config.yaml
n_layer: 14
d_model: 192
n_head: 6
n_kv_head: 6
head_dim: 32
d_mlp: 768
vocab_size: 2048
activation: "gelu"
norm: "layernorm"
norm_place: "pre"
norm_eps: 1e-05
positions: "rope"
rope_base: 500000.0
rope_fraction: 0.25
qk_norm: false
attn_scale: 0.177
bias: "all"
tie_embeddings: true
parallel_block: true
init: "normal"
init_std_qkv: 0.0347
init_std_o: 0.00655
init_std_up: 0.0347
init_std_down: 0.00328
init_out_by_depth: true
optimizer: "soap_variant"
lr: 0.00381
lr_mult_up: 0.977
beta1: 0.95
beta2: 0.95
lr_head: 0.00534
grad_clip: 1.0
warmup_steps: 200
schedule: "wsd"
decay_fraction: 0.605
decay_shape: "linear"
final_lr_fraction: 0.1
batch_tokens: [16384, 32768, 65536, 131072]
seq_len: 128
doc_mask: true
train_tokens: 184800000
steps: 3074
dataset: "wikipedia_en"
Each number is 128 + 32 x the weight over its row's rms, rounded and kept within 0 to 255. Layers, rows and columns count from 0. Numbers have three digits each. The size before them is the row's rms in percent of the matrix's.

# o: layer 4 attention output (transposed), 192x192, rms 0.0839, rows 30-33, columns 0-191
# v: layer 4 attention value, 192x192, rms 0.0914, rows 31-34, columns 0-191
# q: layer 4 attention query, 192x192, rms 0.107, rows 32-63, columns 0-191
# k: layer 4 attention key, 192x192, rms 0.107, rows 32-63, columns 0-191
o30 141:103113118156180127182077105131143099075107103143128078136093106120151094131138132155112090167128136137142144143119171098152172104096116114096120129147156099122130154198150095181121094130132153098121093141080147173134125141110117135113137145177149106154176128190111166157086110139125179127131149192101202102184127107100180120123137143158123185097163176066103141168147101064123143144128131166059111168176097141119110127122126190072175081131118175111064090122176077086231188164084112151190119122091096103141143086189143150089113119140110163131078114122134103113117131198137130144
v31 110:059170158175158130113146159081107115124174198124162126104145187117116143182095157161105139040107174153088193104185170133139154179122122119158140114139155178126154085212115133172157097173093099149086084090082152140112098137134115108091210157162108116118124097151148093098127165098126113137163161085085099175131074149079102084160120197143078123087089157136167116121138100112147141141102095110157081120105118138175112125153109042146107130092139092131113170134153181118111117132115088098152133151136145109105160128147121102154146154065205138156161163140091114122159125154116143096
o31 123:113117167158111131135164112053121081111100155107156131115116163126139138152145095160127107196132129093145153132062115152123183123135165171115071184169118179183148127145118183169090094172184115137085098191135146117169073114137150153069098100141130176145047107127147158133131103127072103141110101137118148107105057139095101104116117084094111097144070098137133084117080146120104134088070119122143093186089092122157122184084133133074064127104145125132120158167071086126143114164118153112104039100105125115107145112075115166099181092102143141098133151186144118144093055144148120111
q32 072:118087104088108122102147173119126140131151145144091116109097151081107101176079110125092140203178123137064138193130097133127164149128207142036125116117144031144164125183112110106138118157150132107119126111185127102149086157096087106166070150184104159097140135104214131124087143108123104171104095199133119057126128143178100115059134116138137101101180143148155128171101137117104148117095105124178089140151126188100164126150112106104105170159161092120120126139133131187143179130105185169175176147137130134072118129109087061112148171107110104158147117159166162120133145144124097163
k32 072:181089088137107153120160118142099132106133108133124131073100159118072170043138139132126116153149146099147124058064137134122081107145164171106112149150103153128064107170137177113072155076145147180127130178167159127105137206111155123104139150141159132133171117114115199114174149051168089074151104116140107086107142102159083097133085130095158180117116090085160069095124110137157078072100110152089149159109122089184101080171082176111148181103167152077108117116169162117162123103104190150157156138139093160115161098098109105084124138111199172093125124151152137145118144147165149153
q33 079:115154167151139145103153166114116063083084137132159130104166177117128145094092102089151128093033139095117073139097124140111139111155083091187103129109069114092096055122119121094152106127108148086125168058101094152068079160112058143179183171127124114163127097120174127152069140122148155146137205123147164155107077167129143185097175128134108111150138113136106118092148102167156165101104127129146147125129095152148098066138144135078165106175109165059117081226128157172130086135119115134100125170170150081141111156133090160125101119138140097171139136125130051120165117161142130146
k33 078:080180138110129074070121144094117091127202155163146156171158087104130180165120139155136138113121127120153179125152099141135138112117140101127187160071089134126135158100084113103150127197156173143145152111098137134100150124151130134143093140122131112104135096154058143119177078161083145147127046160169091166194108147133186135174137127145193121080144169136119121171154141160135086163178205147184160135112170130128153143121078111110044189149111185084137113093133084097110093049129118107133148166146120094145141084176199159136129130108093121129151107145165144169158086107091153137
q34 111:117160086145139183176115152067145133129142144099115115179079128129110143131125190144134081103108125147094202120125095164132088094105138122089176169126159070129100111110101135160100145139119102132118126099119129177099048044165104150150163092126189111133135124139135176155162107088111116072160092165131120108105067121131129105051060115098120082105098128129082157156107086078119100101051133146117098147146035115145137116140154103108159110162081115109113112111197081174115138069090164174117152129118093091121153086121152117123154138093130135069104090091177100136160166095138097073
k34 097:118115127093131118117123152158155113146106098189099093093164075132115137086127094131148085187114068044138088110142109103156127153099102141205085140155147156147116126110114088073131110160115124095081152167083120098137149145086181126150140101094116198140075103139079142146115108125156124111137107102098131135134155095138130154155224191159160153188154108152169108118093096084128104078146157111148161147132132092143074116162138139061124128077199094128124145179124177086139136146175151116166157115139104176152172186161136119119156038101190198121097094132103150132093122120116097097
q35 112:142131141095114204157093154144164109150093164128085094069123099195118116053146116123126068084137083155126171089118067107143151123165200001174068139105136125067122117093143134203180108126091114183089117103115168123129127119169168116102151100162143123101097130151148185172161085131120111119071152154159166154136122133091091120141136118125102127103142182173121102131160104155166092100066117164123188139146123161172135120147120139149140165111126112153059171141123125116143078110154166164101157098106104138165144129177127139151124159098163103113145048127115113119159119160135106092
k35 085:134120140079151127114113120117119183112170170130154051085052140155124152142128197141118159112114126129143177077089167133117152112193183090152141156112105134072145082118137087196092096091127176147149102129129146117152117147131088121132131124174150163124149109129127130148145123070131165147114097184156162163191075206107077086123113120134132117091076097139108144149155113123157110157149100134136087130116090102133104133076154142160110101195098156120079167085082119106129061084137103106143114123140167156092124077136110200170133161200143096076193117130102057167068112150119108111
q36 095:103172132147109099143092180164209160105142113132124107192205182110121158066081184099101143105127111133056095132121112148094151129144099106142111138046156075158109130120110101191120169137137142131148127163157126119151150062138107187206143134092127130111119121097150131107122135159192124150027108125118184102145093090111087086154133132154116120141148116082153135128165051123119155132163152115145175113190115111096153191156080071112100152129114121072070145124132067118114140125095106080171102080122117108116114128102058111092128136096092122115142105129131167104162107132139079135
k36 097:070105133125124180096106144112149164135072125162126128141163095189121168107099132093098108157172104054096124156103112092148170215106156097154127094147114121133108171102114125171120100134133101145143134169172122147128102092111147154204132121106111110095163033072151113134083100074160112167100134131125135152173126132068091141115188140189148118097126170117174179137150117162136153165111101087179195076147079143159102138105101093117105138133097113071108154163111051127158105070096122098124155141152161150122155119166129166206110140087087102172114122128104115100202152172122119113
q37 095:133166167156171147096154157120168085173146094162137116192199124090148125124175128112128140089159130191143141142109107186163112113146117117140087154103145172108113139130164152117116115186189114126126129120157092087092123170087130146151178134160152155109110155133096157111173161132161126195117151120093091108080165182127101121148115140083062119139091117093134120186115166145130154195166115190064127165094134167133128176126132101106134074094143108164119154108092197117126079185091036154191141165120069119077165122083123098136142098165104179157126106112131091166125092102068116143
k37 096:138095138107131151117171175173124069142124127172107113141158087102120122162120095098137084099175083123101210086105163108076109126183116138159104111180119163157144139084118097122191070211109137084138161169144087110110161154074137123105132148113150137139085158164089148150147159120131094151101225115109131117117192174166166126139157162175099134148102108166175105129118062094157137066080157120154135095130139209146125130151069133129123085055150058134172152145129141156176113100127104090102089091154132120070149142093135142132137091140121102143084123126121147153098096140173183113
q38 097:150144099072177150142155067148126134155154139086108108145102083141159134060134125144099135170124115146089139134113055154109128091073160125170145077087208154162060125140152134167156032196179108196104106160140119087064102113143163138135171120140158112192125145113185118137087145107088097117179099131187158111123128082119110137097091153125107128162155129123140150099128127187109123115127070140121071140101096130145090133186161147127114175118167107091192096104199132176114121102074125140092188084148128164149171149138120075142140101091143129101081102117125128111118111141097148105
k38 096:169153104192075107132103170185119095106116142119082119124101145084159116089098151124095084056147146160093113164096146135105145137181113148124115105066198108218121124135128097127171126160188164113081113079119141131112087102112159116167132179172196088156129095158114127141172097144119175120139114143114152070118151171104108161123081157131173151125104163163118110088158074169121073124092078140142154080118096154095181159167126108153163110173135086124112111123201111122138179140088122161134125119171093106072103121103081071135137130147090166083072097146138096050139109155120136128
q39 103:106096081115126106142176125167124088133149131146088156138178134151145083136133173148174106150131145047135152151130106074114132120114080111166135150192125225076106148099105123134089149085137131155148141151125154131195170112139138106090129143137160159148187140107096137127105113160039107075135203149155162136154178076131101130108075178130102139100141116099098134086139118101105097111154112153149180121115111141194091085105107191133108130052140119109111138144117135132152136166129144153098124150102065140086086132147187139162159112087225096164120133108067207161088141128101097130
k39 099:159117108126111128162170215146149088139091117099084169111117116152167116144136175144141097158093108125115115143111157092087121117096091115144150165092096145127131110127086142139060117037136117130107151125132191101166133077136116099122130058128163116149142117184213127094123191152102116083122154090144164084119098103170200106105093068166126120174132102050118160138158159116165137169198165177118153147160147122082159159136109142087123083134111156142145084088131125161167197144168143120098132125170118085166030091106171137145127135133109148135109206125132117156109109173114129133
q40 092:061117097109170140108076147120117201096159128117149139134170121165197087140136108147141099155141120054113112151094116088145163113171165150144174120144083157048158097147140131154215128125091079145127144166123157099117158178071126118156120140086173129090107124081102119134097117145116120102117171103114099140128091134084053154147165106153136015134176135098150144109117051096144170091126132095199067110123119106163137075139146150111136146144162077101115141116119133070139128125093113085142187111137183146133115117181137148119123168100158200144123118096092154149146129138097097079
k40 099:124150156115122154160144101137152110068160183108107104125167161108098136125110105122115144098179093130131141150116165119089139121097125098105185105054108143098161151181128041157106149139122155173142089145131188108166178199132148148144163183135113113113146132122172138117175122097150134113106135180143181154150159121109181117088150200160152127120116108074111158136196120142142185141208121114145115135166115076083154134142149180056136123105118187113077142107169120121110153139156115113169103177151162095178208132129108130093041171139081156139148074115171111143112099133195099138
q41 101:168137126148167116132150133155132124073098129135158166163120151113089134129127162186114102156138157161110140079194150117115175151152082136140142078119103063165171124150158151166139122106171078159096151175111161108105083121126130111130097135182150109137088085134149155162159178112178098120110119177134184120083138136109101204189096099133131182157032143076103069128142075133114126124092151125094115069124118156108147128186165095126127087136146101126131053117153145093121176048139162145093092135130157143179123110076146057125068169148169143080102121060156093130142134154118095147
k41 104:162159152112081131168061108129083134187150153144190154140070144151148134100104160104108167181129148121194150140103141163255108176071168181140080114186102120146104130157154118100115117109147113153117146134182063123113121143081113118149097112131096140176117120187110130138171120090191126133112110139166100125148153128098114187147115136116099168158143126142162086146111086137054162109064117121105142153111154182136100139121074111125142173132121137110115130121135080121206090108134192182136119146147131141183149131163197113179158121167084116071150159124123130088172142120150089147
q42 100:088156188099134088094115099123157166144105110098072130138071069108043148155108125123132124107151139101119106106160114125102134146188139124147149100146091139139122155151145111138145122136112098193188139096134127130130117065080122115160169141102176150187145115197125136159161138113159137106188149173163147041091091167147075128141131085120139118098102125129114116118138187106130156118126090117120141155121087145123158094142155174113158142125120061129097039170190128113053094184106128093097136175070142121106169126104141126071074121104119186146134108121114141182073092202098155180
k42 095:099169121136085196143177128134125155117136123159075055135136100119132122135157123139108120158142175115142164139127202160097108096126170116094096116126127165107082175136046089108170151114129108097111058150151084166126118181053137103131126159128185118183137129083158164134135126168157143130128128155164154179093178097080135135133182122122064153143156150116106119154127086154099102146166136137117119113135103103108098139120112182183097129141183107150134214156102143113117125091166211156074139102153133117147060065097122154136091157099126175117124108031082118138101157141107101181
q43 093:147149144113086124121137143142070162106098156153111100192124136154141122102097207149096143152136128141146142081145114132125079183113121110187124136149124098094133137097099104127145090136115159121187151179060103194152125090062128074115124145161088117166076098161106133121078133160088146082125159162130123148108120099175114130157098170130120084131152142117130134109133078101125104079126130161146147137149071116148157161160191167172089047129151060077049046078148129107119151079160156128124169152134111156092114099151093118166132096092167129070096089060115103137070178092117147110
k43 086:105191161151133121194197120096040173108106098116135109137120151113135113112068149060115150085149190180110156102133161128165139159127124205143154090078118107120210142142116129142126128103113081127084133145108175075092155133115107100164134148137155102120128097132155171120060108144113095138144139140174168180120149168121170111172108157135096126152090146116180134118129177145109148103111121159114094126112193123136132084092112113087062109139114095103128083133093089155206079130102104087127109109125163118163075043110161104170100162156131116069109155149176137160160115135174073155
q44 097:101128151055147155134104063069098113141186172136208183086143140162094072115111154123113086170142157161107128135103127139171137198105099060106126183135113137092132132106088104100165151137099113170216132072080116127126122123125138097118094117170135102076140102160131101116144108151115101178160142148141140160105160163030127137117078091077164109158150143142126117142112184129119151132126128114147166093172166148188124105108119140145094094082123111123150163168067108189143139121108116067071157123147120135119129119081118163152138158114172079095117107104107140132148162028139153081
k44 098:131156115106098148171159118134133085084158088130151188114131170082154138097131078082121156124164124161128101206127126216089162153128166141108097160103144143077159125123055118154100135174105094079126113144111172149165139126180123099171137094134117093179143126203113150170087121148107112112130130104140078124187121144092064121148115182221111126131148100126111094159114132133107175105151125088107133112089178112134162130137123131104100164043106174122080098187142113149105112168142145080136185133142065138139108103162185137112146113104143057074152125169077137146105157163179156159
q45 101:163132158089067111094187154141136165113090157101085151104127144078127097155157134063108126150117118147160124119110163136127104142072113100066175058072119089148162096119210150112125150152191093114115146155124100102178146128120119239129124178130122169143125147114134155121128114195195108144135139215120109144056094099137145141097109134114102166170048114103096123153150149109121151110121152141166135165127160105050134096171093149167128112150149085106099156091172137128182123142108142104082107132117141076119082150124088140114062142157101152115145136082139168170172100138116169153
k45 096:105101123090095152109105104082151185147131072167160109145090140125142075151207148095091163148130130124123131136086098189138174235121171139164129117163187103067105171170131090124129113154151082076147174188094086155136063161107163104063134113119161134162054128126083102109140165156142135118164098152107095106100106151095160086125137086123146121148082142126166078100139160164131134173116155123142119142087120096075106155112137170135153126184154075072184173122106107106146112039122171108095088115124114133158123160085127083151088135130113148099131076119125176128136137148120092121
q46 094:148115119139083129145129170143181179132184148101112061141141091126173131166051122136123140139127112176077100117141120106134138171168160139140102166096114097163108128054082113079156153122073085105104203089134158180099180141074104148085146141146157123106076088154147121158111156102115118160141122141057102180102133147180121098175131132080134098102143107117164118142156116097142159049080147109146190117081048155135132119118076161100124139111148188120139109099128113125138111171107148071129113095057145119130158160105076143125143112170178117159101146142123122127174033149159085139
k46 094:106088095099199101186150137144152155045163118151104100119160138109127147130116167090208125147149116159187135147196126151176126155105154136165121104070162133093174079065167109088104159181150115141077065129151125086082198057098085186149171123111133134124127089104139141082082138191116117106142132103079129129141151107130067087128156141133138082079102096189134132142109136155068193182114162136156111118129103120167132120112139114149132122121125127106115083072139080093100165079068157150070121098138158086149129107111125129150138124131114126127158111096116138148199127131154075108
q47 099:107107158156128121183072125154134151141146115127105099075107138065093154114168071101085146070080172099160119116110114156087213151128116135104163132076138141129088158158128079156101143177121141133081119142141097093180115161051136111165164144107108056118116151077146143118127142180178105124089154074155151070145140152076132165158123148104127114189068144144058133130147182161096184122150114155117169181098081074147132091097162162098144110131141119107067110120094172073131121150106097115159158151140122167038101125107130145149128162113106121118194131136106167161113142109159149175
k47 100:116085097089138132124120087108058080119115128135081123107092081125160144136162149134091149144181108124114143147099137141125078098135141101104170127109092102207126098172126108094147110128065097121119150120141133111111125175146158118131087177114070157181091107180088149141114115097134171139180124129125159155117139158071154181157130097125112155177180126105097090149136079145165119131239172138100138069185144123113150141182136165094082097139121089101105100161089115123118160127086124028119126031135132123155141131064137160148092127102112139120150099081106098140101148058063172135
q48 101:074137141132129079087163094123185191120091098192175110115139117098100090100063072162083119126160130114111041128113105096087148141139119097070097099119115100063133131168141076080127156137132150073118159094098167104152203105109138150152132154095127144119162112104129167077094156113136148054099133163157141140151149047108136182185182141153112155120165150122162169128149124147072143148128126095115144079120129108125148133150101143052100124128152155126160150128145147066157166111128148108111168067111134152119171097146162163151104159204172095096146144112131177129120161153107059099
k48 102:075107142196089125159115138127179115088112120178098129098170077082158059136105168136051168175106101162116130138158114100167107089078093107115109050083124109095123141155147093114092182059109164134147185122175161152137097142080174127124134113104152117115138150138191094156110134099145162125138069076118107124162131081122147165171100081174160079120185125126157163151142125177131133133137178074111146102156167113127107078051122121080152146126126088091126158098111148063136114076119108129185137143093177122132157137162086149131104096153085085147128161134146102150101096149191097130
q49 091:124058116126155141190136113145124122139106159107130119149110054205156131100058122133190133154136155154107057119199152128133099152192113140097125140151145135151098121155156083130122140130158124172135122233126186090152150146108056094165077101082131134166135136162124115134095141181087132078096052128082159177138073132125068128124185171150118096058124113141116094123122141127137197157154143098122170172158138035090152156098145113115163118097100086113126117135112128138195152093134165121130143172083112150151105114196153123154129101095121151131160120104132162115133136131095142119
k49 091:144145095175039108116141123190146106141131134066086141095156157186099109172138090166142078108128143142125119100156141085145120107112082149119164125155156146146158152116127077167145150096145074132127147188093172156137118114097159190174116089120135159167131091104181173168146106107112116143130163133146193095161142066098173163086104104125115121118071098147151177107120150135111129118137183148177087161127103135125147092140137136087089167133044124137119090083131070071099142113175160137175167128138171204173146161137195158144127126091153116204120104178128131154107076146137171166
q50 093:146125111143154104116106151196116152147135102123197118206111178083139138103121135077142166208044133124108116147132121089108114092171151175136075115104129144202084133182134074129118103178143141117126128096093110136125141129108152149083136168121111110039157109168073061089117136107138122149109054062172091153133098087082127121111106128126119115153132115076099112137151116201082109170137160140169128073127093159134137101121114101137147167075099104171116096117158163130128145127153184138189136147135130114119156150197112155150131111093134141130066133091073154110081160060149155101
k50 094:138105107161121116085146196135164106126139175104138154084132138154072185168128091139087156098090124202140120108104103152144123145129155123116090095126131139113130136117152165111149103076088098092169152090081106111087125098107167172160138128101165101074133131111131119126150125118188107175156115076150114120139130057140122148133146158139196188154139057122083176124185110127157101206157162092179146123110214186114163096115087156168115116096100154079124102125140117183178104178102097063089142193130120152144151140110151173161127148101129172135114170111147136103084046113139075133
q51 094:188140136140128109147127135103121097042124179135166165131100163164133133180143123170064118168208101148091191144185070125174079142127126143175137152113097079134162138147112143169133152140127132134188200176123119128070088175129116110109155067173148130089128138101118116188115160123119154172111089104100076122124139145111109131085119108100122107171076100129090121117125151150126128119091111103125088110165110083131139104131164162122078150125139167161123193144148105157141129148120112131186150074161087104100149101122137128115140107002059103196149116148109127098099170192133147100
k51 093:151154094142112178142133167129112138080129110133145218150132092172137142123158103154160127160199108116117111156083110161139116132092129148180151158094170095130097131142102165132124087139110122096163130059126158104110146125154109159121165133122216165170156171161117143078143140030066139172058171103151143175098099222103132112077115097044075111054120106102109088165154181150110133095108105124121081133158121146156112159134129166150125124065173103177131108117191125145066111156163108147097127123107113122135177115162113134103137092099134097092133124129138124119201127156120102130
q52 103:142108099171066095152149123195056127090077128144142096136111098156063076149143103123164129147119157104158109097104119132122119205130181141117139114102102178147114159120119158132103060166180130146122103133143159109077165115128119134130104132131181161117145165101145155198185082133151176074180159168120147148137132089107138092135095141121087162116119119108131165126167071217142175108065162099136132116193138115126163130129122107105097104133143121157166132173100127094141108120103201162131091191154113118104158100125099150175100150081181115140039167151085109106194105151165163140
k52 100:177123128179161139148110126109159176108119110104175132158078111129119155218158134125156161134185187146119142125074122146102116154139175145113111109109148089096166134132130174144139060058194144177108193112153086127146139090141130111113095174144152154170147155149177093163106168118090188118182110114091198121152145148103124131102081050100060106144098096091115122107133164110092127174157154105133126116061129136161138122168172141066164114153162109106126043145130091160143109135096156169174094123130124151113075154157159173090107118132109126156125196091111109133150104167141066149
q53 102:135127134101201122126153113123165129120151151089191192135116126147151128156155093109102116109099143118093141173160108153103095086081129113128131120177130093087121095090131127116151112137078064102145107126099098145140132095146207155087124143142128155108130141113138104084095119141160153084156131059110099139138167126165107106105147149146160118111143164127112118116132137210154132176137107210082195124141132102152147118137170127129172129087124122093161150132203142105077160130119128102143147108159199060085162145097122134166118064091059198166076124120180059222067129081113153113
k53 105:153163120113105137094157157143124115110158099048138102168157122128165137170152146112080120179143111171108138102126097111098182117103178106140159104124123116158084157161114119137178128177095123081191122142096143122151086085164155180111118094128153081118139152120153056150118169085118152187176113138128123152058133127188156050176079150177146065134180114063098142056135120156108144159078098100113113112133108104192175163135121068137138167099104118132125129068175168170113156162142132091091109106110197135149116133117089097090117144142143171095115089103128123077131153066086168112
q54 111:106155137132099121120116108077152126049151140139215186101142133107118105144115125128108119130135146094174080158175134185106102159140119154038075183081081113090158160173129128137044127102161177144149156157066127097083136150158110071162155132138123143085146143139155105159157159097136166115092127144109167212145151178094114104162113163099122145167105143115105192152144159105104151166149098114175118156149135185148104111126138109162020092121118109153095116154150139158153154152156129113134182103153131040167089118125158094156186167140107128107110162160108083130153151134149126136
k54 100:112151164149121072160137047135145149107133187180142176137124142103147145133131070102089113196120105146138080138068135184114126072124163092132132167158130086070161117103087145088134102163118106141178183125120106092140165104040098053131112085104142133125196140110091143097113150103062123139106116068137133092160128157110114125159116107100111110068176097108172177122142187149132118095151110133159105146115094151198199133119098205140102129095119103148098109121144216099122158129103128103121122128101155127088122096151137086068107096118071166124142139168086169122115136107124160160
q55 093:115130097123125116124144145130149109167101143096138095078095055139104127093158138089109096096155112156104125094105129127134187155109143085141127102091112065121113135138145120159172143166175118162152174135114126133097117094219211089173149128129132222185141132094131143197119110099124080134102127143170134085112103137155111169097129134189201113121111113155044118107184129091157132150099107108092190133157161138154122092105187107141133138152126146184053105173110106072121121150140177138117085153135062142078142070114101121183148076148148123121127163123143078129119152125073128191
k55 100:106139119166165145201118132112098153130183138097129164131109089134174184078147127165104160128124176060139115149115120128105141072142156160142093125098165092145088119139132124168156109008155124091093138125129066146168153072150115105149092094129077175156132127161194092122107109146158128129151113152152139121089091159092129127102130102113109113110076134132141035091136092120104130173158184139111103140144159134194137144126154131183112150093033075106133161135151155112097135135149105102080131139190183144135043104130097165083159131169133116107137129115112055125164143097098103086
q56 097:144152117153104112159121123142123123173128091076147155104097104092133096111136162136110084121113103113177167114109121050093141128123157137158113092137077165096115161162126175118144171095124176142102143126101171155173145157088169196163097071113123113171197142201161167143148126141133106080158072112156176151138120111148088135091070104131158101132139127125137162116114120132137099059166114122114106066191147103069151099086179154110164162124116146100134114115168101135140204129067135168186148142150117094130196130099120139124050095141098117121085083209175112160075102128139192140
k56 105:114189111044172181105141140147123177129122105128154091124132109094141164178119149150097113114081143098099118128129148128132155177104155125095141070108105062141078173131151125074065128090122203113149144184105119148181130084184180091117105145077115048157129112142100110150107147126134102147126106165168127133161185134144164194120130097097126121085130152063104171142136115103100163176173098116122072110168145114096111192130192086139154105193136125199155151182147136125102129091121120165134153115097136150096102174094168124109106155145204149132164117161179135127077120151126086112
q57 095:113169122094097094073105159116075121094117154146135108119184139156064120103110102115101122155158096178064091076169183144158138152156125151136103084111129080188105143159168117156144093160114188117130098124178143070114161173112136110135126124142113129125097139179096153147141176141156106187060170075142150089132075109103090189168112123094088158126145155158179054149140159109132153157132095079092100087100211141142166097171112185148091092141096081138068173137099159130098152150136106072113078124150109159101136128166151093126102149153107130121137097086136101113150126157093163057
k57 092:121131100178117121146069108077099169142169131126104170147139078142089118105171066129154139154147192134090124107094192161140106171156098199097094111066161096139144123112155125132117125166125128124148153153151097156133066147121106169195107066121161159198141141172156100141119145161111129127068172135132140107097109143161119174090144099139136153092099097169120135159161130092087167110138165069116141113134165141113117104112130113125032197061155162116192104152097107162110104090125089150097178156162130188114154129079137174126110148105048077137146088083170131104121086149160134128
q58 095:144036150099121140184080096102091192152183164175150162123120133127076135082141128114103171139116091167168137101100079202119149163165155082130118129127138194140126143127171166128167163091090102105156142098143108115151112166137134141160039170122084108098147188154146134084135081168148146121087105118155148124139122135129111142119146147066090097108130199122145137141138115089085157173093122155148177135134153065121168158137130146159096168080144164130119206188150146097117104081121126105137164126085073137151159168099168119155140116099144045108115089101130144116178182105168096119
k58 088:166095101075132103073140074077128138147092124134118199088188149144076118106167121126108103125120120148087126170144117083155137102171103126193051159159119062117138141149100141128112128144124100159071150162203130086083146146148135115122106182092159126117110135152135178175111096138099124067109059102128125101169108115087070135158118176147128113058106166115145089082188104138111165130147137126176155107129155151080114063182123096162143131133121147160135115173112099146122118089146181080112176123130148195139140124119133093118096129125104062133177136153120099079055181130079166153
q59 100:095156128105073138146137170114155095143183172093112159084138136158149152116061157155130121120142116148135116028101092098111099115089115150138095112103125160090150144123110117045162103109103112091103161084138143084198158147191132102117135089133119111076153145094133092127166070096068080162088199146129153178125156141132128188139121129153122065073141148114158140105133093131106148105103129113180155145156110165177148074082097080155087157040129118148133133106172148123102149155124117064179110164120152159126158117193197097153103115134114085132101184180105140147132108095156151116
k59 094:146103131132185155104130126112133103107137147128132146127127154093167129138103129185151186148045140161143109214152082132083123162136129086142179162110142134141118098088093163125086168141192170146124154118102124163159120136096146047129117108151144084065088191085140128141121099167072142139078142094080137162142216163094143156095132096116132102086088167148197149130118085137071150096131134154130095100162173103131171121075131118091119155107159204121189087144133117159133134099149116101103101109112083086160142160189158146041147152171103136142092123146151150110173095133111177127
q60 099:115122144103137179097099141136146175127115152145117151123167138148070126108138123100133100138196113178130156078130134153132191063143093137151075132156165094114159169127104124104093149106109125151081067166148141122080170166153121129127161110088122209101135106114132099145086110182195078099135113060083110166203140081145131137074147097097105131133081089128124148104065187085070094131075079164171138166120090141112091150170156121125050099131124103141103121119110043131118123132140122177139146127098151078123083096193178105140127155082107105127111125134147186070119126144132096096
k60 102:086176084100077170137148141200095119145039143073081149111148162151114153096138138122175167121108090113186096121140106085141092172116108142140108140118092112113176122127069167112136172113066105128156182147176101134156211148136161109102149071109083141088100159109147134187151092129099069103095157109131130103113116196178149159106120117130152139091124137115152177113128132138144127085112125108138192122116154127163121111168099158104158088155190144164134133133195076066137196119151130098100086148106137127177157140169153067178103120129143173199098108132131159063122112142143123144
q61 111:068108136079076117096134130112155112098110118137113088119157059109126133123140124113185127146130133098038133098179108089129168177074181153147154121134102146089175101173110130158188140104120080162091129164095142175100155153184177144129182153176099161115118149166151122147119170142134142125139126108134100185122070105134156234145161124108141167187148144175116143130122150105151163153130150129118146169126147119194108152065143092139140100127116083157076139131099109118138215076143121126136126072090143128177071079117110121114133111097103194133092116165137115185101150100076072160
k61 115:082097161113124169142142162100098107114147116178196109159034097143083142132121142127091165151100126148157140103129126133137176125112200121155101157111150109150088164091109060091162162166139116186141102165135118149219128132129119122109142076160084149117071131167178125143157094066183130123125134112109111140096144103091143115170085136151118158149068153157084124070161153144147111122171161123103140186095168097128128164069097119162077107078079119171075096141163155124137199099167092144171096122145134155093108117127130121137094135125091165117098092137126106236156150110129107181
q62 099:129105164149098142181111142119159129108170168124126101142075103108062143136089173155045100120078107102154102113194130116086102144118177108109145140162186107099096169143125153156076123062180094121110166127095131146148127168145142148156065153095085097132164151109108088146149114120158099157175077126097182131157127115123119142055110158072137102093224154183110160086102128100122090120079142154172160093106168135155164154140167139083148125110144092150119111073136103145105140166093111153068138099126113138109121079107176151132127165169183165119158219068149126114137107142123076136
k62 097:151170139142120049152073135107155178116117120163115122083085113073094132151133174135057180109102139137124116121183116159117123116080139165126162097061128131094105087095157121135149081054165129108103149168110119090066160079098147055089142150092063112086161114134129162177113081103121105102101134097153091157134132141155123151147131120161133086113146119121097135130122129146105095138178165185097163169131098148102130177123084102127089138104082185149139144216118146105125123126156207072192104080113157097130160099098121177159175140069134168135145137168091093114112166103083095135
q63 093:149089164070207106111110076136120114105113140167193139099141131130119159136118137132178085133138152135141139118097074084206175126058140063146152118094086138137082109121172099150199166134172057182121143164105129094155159154079112134114107090087127147116128145092100163125151125108108160190107176136178090173140112187115124129097125195155132091131104164086129126186095090156160114195154147133105114044121124174122077111184167152142104107119117095185119134184118113106134111128101147135124122115110138090131156182108117152157098107104159175174095132131080107123171190140148153129
k63 095:106162145102164167162086137160136058122142136163164154083185145104105136108124064055168137116106096157132182179093126165131229088120125108126097119118136138119124128101118075107195115076139092130138129079143097127128100187111133170096099126120102084154117138088090152111138127091143122100070129097128110082144085165124169137128170175169135150105139133070119075069133118155130136122127151131182137102183174111121079101173082131144151150107104112188116107132126164060134093181116129190117068130128176118164127179173109200075084167142118148055128165132161110107115123133116109137
v32 101:162141131149090145113130195192136099153134119112105122129166119139122126137097104117102124129142093145135106144165118088132180054168114100143132098122097158163142139122118120164063140129131131185081099140158161148154078107093153168135102127164101120128079125128142221107193152081140116121137149086065093193141121096109121146194120165174122201105075125101081118104129097067081182212041136130155128158057103083127120103100157137147131116121078157139113150128139084050212163136151137093179115148141130089147152155100134079111113138129148081103104106123153111130143116104172154139
o32 088:090113103097173135120115081119149165149105092108124158166128179091070150131177154177088144152119139123182099153126110196091136130075130144058169145111110100112087198182080101118123107207148141170111121185147133129050169161190072118166128096117185133149155149131147106167161124153105079136120139084136173143143182199113139112095094134087092156208161134154131199140146133128144148083135093096105140136149167137139125152101110147144182143141139157140140099089128161147113090099103133109131141073100111142111147118099167155142104181119072081115212104112115138097148150144072123166
v33 093:151101137165085166095122145107097083086064173087090082156119123140115128155165176107174122115117084169142171087137131145102126150091103124074124085116101150142158132054116127128154111164097134113097159139151071127122122164197131151119180125123145088150111128055183160154165143148140150088130108154148130120131077107092158146127148101210144153114151166090104122136158095127115167217116167099129126180117101147062114123134067114146130124176131135113162098095127104090056073114103157109085035112178147116156089144133149105094103189139113103092072102119069112097114108168142112182
o33 085:076114183126082094217118126082183170123142123153150170127160167087122094119159162106130136108144154134120085158168177149164124175105130094054135148106126068086164134174188147137110167140129144124171130143112162134134095152081129129191104128140148155110113173146077109123108173176147125223114116157091130198100128174124153100090139122042139088162081106117075169110124167130137093141112091119099130116157161071103148161144179127104088109164139122165141107117130116184148139147160124138111131131137181115059150050109065137151114174161117139136154168151141124152154187128104157086
v34 094:187151120097106131152151180077119083177160153099136087054150117146191107162123103101138154076137149116091187144111135085151149134138111079139132090090152147178210113163095143111188127137112112145114123133181082126112136151172112115102122100173099160115156164065147124148149145169082176134123185153121120114079079122143172161129108152137170129142100148141122139108141161164110184134088090116157116094197138180128099099089057155123134118196065118134116131121105137117109161154146128111103134095123116136090047131140135051147079129059110103149191107169121145159211129132122169127